config = dict(
    n_layer=10,
    vocab_size=644,
    norm='layernorm',
    rope_base=1020.0,
    schedule='wsd',
    z_loss=1e-05,
    dataset='wikipedia_en',
)
Each number is 500 + 40 x the weight over its row's rms, rounded and kept within 0 to 999. Layers, rows and columns count from 0. Numbers have three digits each. The size before them is the row's rms in percent of the matrix's.

# up: layer 7 MLP up, 1024x256, rms 0.143, rows 995-1023, columns 0-63
# down: layer 7 MLP down (transposed), 1024x256, rms 0.0708, rows 995-1023, columns 0-63
up995 102:584501540467507505492520489511604432496493503517519554554577437542412492490532542567379489472475542463493474571475578432500482494462521497516542480496533492487415495500531487407496450551507372
down995 099:519514549483470489451544515453468555479488482494534498487420523480511562499541512469493477507495535492516517420508476470485571499471491533463504489465567525535509476499537489532531527454509552
up996 099:512480440554602458498535495460523496531562507448552416482526473516546482485409459435536500524484466524468542556571465505610447492477500492499455567559579532561451459494463451495459510429469509
down996 107:558562504503527494481510483460448488458496504527438456425566503414514469478580520495454478468554481521464528475466474429531547466570515528484517541487468525487525500471453525428496555546536580
up997 098:506511523495487513404524485471515516412474501468453493476540489511475503552494450520466545505472486483511539536524551457550522513459467605539528524493474492572569471522464521444460510470571460
down997 095:457533473479432489478507500433567599497521532568494460545503551388449552486495532549528556478531409517501578471482519480472497540442430497501527503447484539548523454575590489520493533562519460
up998 103:479500469485466504402478517498477546446521530479509515520474520535533475471550509515526446500516487459526517526504502504498474550612473468495430507505477548516485501555551464524564525495509496
down998 107:466550520526495483493536535527441483452545462561505462583491488509462436507532488435533454524463474468436522450506479505526441511522530449391572491502480509513469495444508498559515470500522494
up999 097:454485479578531448534499544473532464487559526494509510498468569548507574532531464494494512473510476576415599534480515512432424473466428538490504540492521544560420457500545481497444482419515482
down999 098:492487582426499498434469570549555488473464517473506512483588514572540488512503445515541475610487525528471540440482573564474526468514488498515394486492448591510438417521491511489492483473502463
up1000 098:476505560538554486469467529442515484510542532508399548509444539506445470559508473489587469541487538450516532521516489480538517480501482466539535526531525477468562526494525502499467471525484514
down1000 101:589536525505521466493474485610500494583479510527506561563528545591462586501506472436497565496486481467527521433497528603571470510516493462406428467472520462481485512523488456478533501549469534
up1001 107:472541526525482488522494454472577498464545497537521495484507408409472488469415452481469488459511513451511442412511458608558452466571524455448493503478504510496461473503564455532511547506505462
down1001 107:500568558501493482471446476535461599473458487474392432542533460480487549501478527480520464492442483566502560508525427512538525565450503542534510529531462469462547486444426535489500494544476476
up1002 105:597532444501542446501527510486520441516440456516523429517522485513476452444473498465588556476513496448530499446533540472475522510538446501468482461509429513473546546448551506535462524577529466
down1002 104:494548528538487589453526451498536488424530478437504490494552475534529481495508529489525508482436571517474551466513514431475558454467465468449502599510432486554527472423526494503530449542543516
up1003 103:523500454504450459447495491534501488519488578499499548470515489546436470460526470515591478498448485526517509564535455507478512518551561524452570492563481478484483450469581539530520516535543397
down1003 108:606500529448501449482476488530528516530461515520518505533512435529503527476536495551529492472502526588464542507538514490457450495395492531467422481447511560471441529519564445524561518408551569
up1004 112:563527416534461428509532500476484518485447545494476464474487533596587470544499470532507532522486449541545484484456536556524516511504489547522496523498533449462450508481491517487548462494457418
down1004 111:478549519480497566440492502498544431480447608531513486477557421539552485529438532543582441527439414520447556507540458423485477471464553481469446581526537511520535530521544449446497504569472549
up1005 100:456477503562532508560536491438583488498490525507448469539484506494503447520443528521571537580553484486491553501518448563533499500509505483491491460449509437481579507546603547460478553522473481
down1005 093:563500468469544454516470514496433565511444535475479550413552500520586511535523498436561492459491525428543419495488453467579469545526501532517522454496505564465476509493470558434516480526475532
up1006 105:488518499463471588514564506417452494461507419524502527508464469586512430478537439517515465483522533560549500451489437537516470483450495524495533485511524512486419433464528426480458517499457424
down1006 102:522456554580534538523528466520466532578466547460469485546551538458445483492438558487535610519480422460514502511454572500565476577514434494569476441484506500544460480512497551520445493532484477
up1007 079:461462519542517417489487546480511387458566520426492469503524502567554444488542491490537518537517506478462510524464471488528519432482594545526458553472502505516389483463521473438516478478569492
down1007 076:508490522565472528452573451429519574548480514588535482447538547454579507523477493460448501536562530534518448460553517474513474507469532485469543518453532432478505473535547509520541541518531546
up1008 098:527391469556508483539437482470478458536476452468508519500479487534462481499509531508581480456562471554478536538533528461579442497509483491492508489533560546497530487477520527487511603529506427
down1008 095:511545493514523492503507544484513482541516484574521474528467517460529422504497518586539515450477567521503510555502610530453493527521535489502536511455472510554540467473514533489465471487472572
up1009 100:555422501543434481495509485506523498516482541488534513503509482504481524544510513527441528453520438520441480476498478525520491513433541501518418538572499517445491618465516523462514475503558555
down1009 101:467593477501553424493535479451475464430554475490545517492528515508539530502542515447492489438453487505526554593557571556414439538510478501469484505517482498445490404456496569487507514501543532
up1010 094:519495519462488549498559619486535486442506492629526501512435477544501512510510445482482512490504498509558524579489566528453497532526574484426531481507430537497631553485472592489490518427532478
down1010 098:477487530389495484487422569455549533541504492479501480540530466499484506540523455471499511500547462475501435525476467481470457529506525429544478525521445554405553447541473477520556496496507512
up1011 098:447504448531508570514468497511510437435588455439574504505504541502533483516550513459467525577517492531378473511437520539492471471569480543533489496503524551534510501520602465554471511443556496
down1011 110:396472482474548537477502554557519535523551482455555460503526548536508520487467533477576535487487487456498454517546472501491419462520551467486523467546467490479493541557366566403484523503521541
up1012 103:525538495544535514482530514503506484476464485506469492459504508476446479556517511535514481448495487447492478509512494497514473483478553479498512493564490461461502517526508589458519557540499539
down1012 105:466527506514465435509440522456528421541543506478507543549514469438511482472422525517539451469464507433510539568471525564484490446568496453481505500481522508553416498505496492522516570481545472
up1013 102:552460465481501485480433486546462528510569522454511487548427545472494480484527462498521473490487496548518463525494474513434512496490553546535441549505520469480488470500538416557492463520561490
down1013 107:476466527504451578520456508576463428525456520540453449472500586501450540501533547495517524505464475511533456433485513478473492503568515526515389479467519478534472517485601503514439480555542499
up1014 100:430513460439494564541482517458506463500537582472543504416544542513532463587509560559501413542518492487476482483467529525479460550492448550473454397541456496495521466554492489467477533496513473
down1014 105:519473507527476534459502383426443465460473550522449500505498539492441512565528492491512492478483474539550551578553510549533495537448587475440449487552465523519510512517539542567469490476529430
up1015 096:500533546517585531482504495466506521507486490477452451436511557456495573506487469516527537477554433562452496585531471416451489485501436469522500548506530505498481488517547444493491447480516516
down1015 093:469523518508557559505389479505533507519544473508518576516472530506506467507531492419497545543397471482491489522469504556548444509482510463502525520438465546550523517502499425489505485538536415
up1016 100:502450484428588464536449497515449485498472519509543530469433554471485533509472524507480460504543515446499526519453414499630482467521567497506423464494413477511488537504534467493509479523435430
down1016 091:474471503463458470481489458500494551513547460546499543494511528555475500506500519457486452473509532565526448514537542526457535517492493575524525421526547478513446483455509437534614393488465512
up1017 097:524573500551496517476495487551533548510491518522550499511532398555486441457523458530491483487480485470445571514522443532453493491426521545501535516542370484512528524491491512497451459471510525
down1017 097:513477547551506530481477486490492540539516592434487503513460547551451444420392613539464546453414522444528446496499427505508532478514498544506473512522493436503477500564513522508483519502502456
up1018 094:475516510481494510494596548482518498477484540539444525461497497520481458471447441500469495538565540577527461457480532507540463523506538549511525521486507538467575529469503506518443526505520559
down1018 086:440499488511561540477591554542502586608459427497508492505444493483466455517531534453550472519523526504459491515479516521519523556493514504484494511477549511485487461486447557485514556539539486
up1019 112:449496462490509527497516436464461564424438498547483480508486502474562434473529501584498528505478510543505478322524462467462404484471514495508450448524513516486517438493517460502509446485461553
down1019 111:448409517445484502423462532507544450470494472501474451443404493537462506458515536491464468541563535533434512527557473486508487635460531527480502499575539510441462586507473537508486535469539499
up1020 097:480507494469472517509501479537442493442546526384423422521492523481521486503513441506523456531529498498484487572476571517477480541543502474559515519496472456483491491509556488505488573411499482
down1020 106:477529451498486530488518537543470571537494488540494496497553481459554509447435524493512507601509475492519530502530477485477405463516572502522530526548477441521497488468423430450504439500533528
up1021 104:464467402502543487498499541502543525450491507530467548525515429509521499486516528503482498482485461435480419481458476534446447532479544497464458480517541391502390509451499472530522452545508485
down1021 087:523516503485500465447490525526478453457487381496553528550469462478500545609476453492525435484495490461489501514559517464517553505514486563465490462435541465515477460469466540481567516505484549
up1022 103:478509495532538500548488495473474476459505514408464465522477453543478589464493544510472515455490496513380530495604547449480488546536523474510484467523485441438459497497554467396490456490503520
down1022 099:521449491493504516353562493448463549493532514486482573442506482465496542504495430442507542415460545528434530487486496513486506568489454514516534434534515435476463411492506496583464446429506481
up1023 102:555440480488482528559545559479446540477434405452532525517497524507514495426543525455501465578633432531471470529517492493536570511535505500583566572472544487454523464456478564524476456493505508
down1023 108:548476483395510527508465513442470540435507530512467515558422461497374470496491478497520467523540493470486546489489462463556597563527519467538522530554443518480515481472514536496518449510507431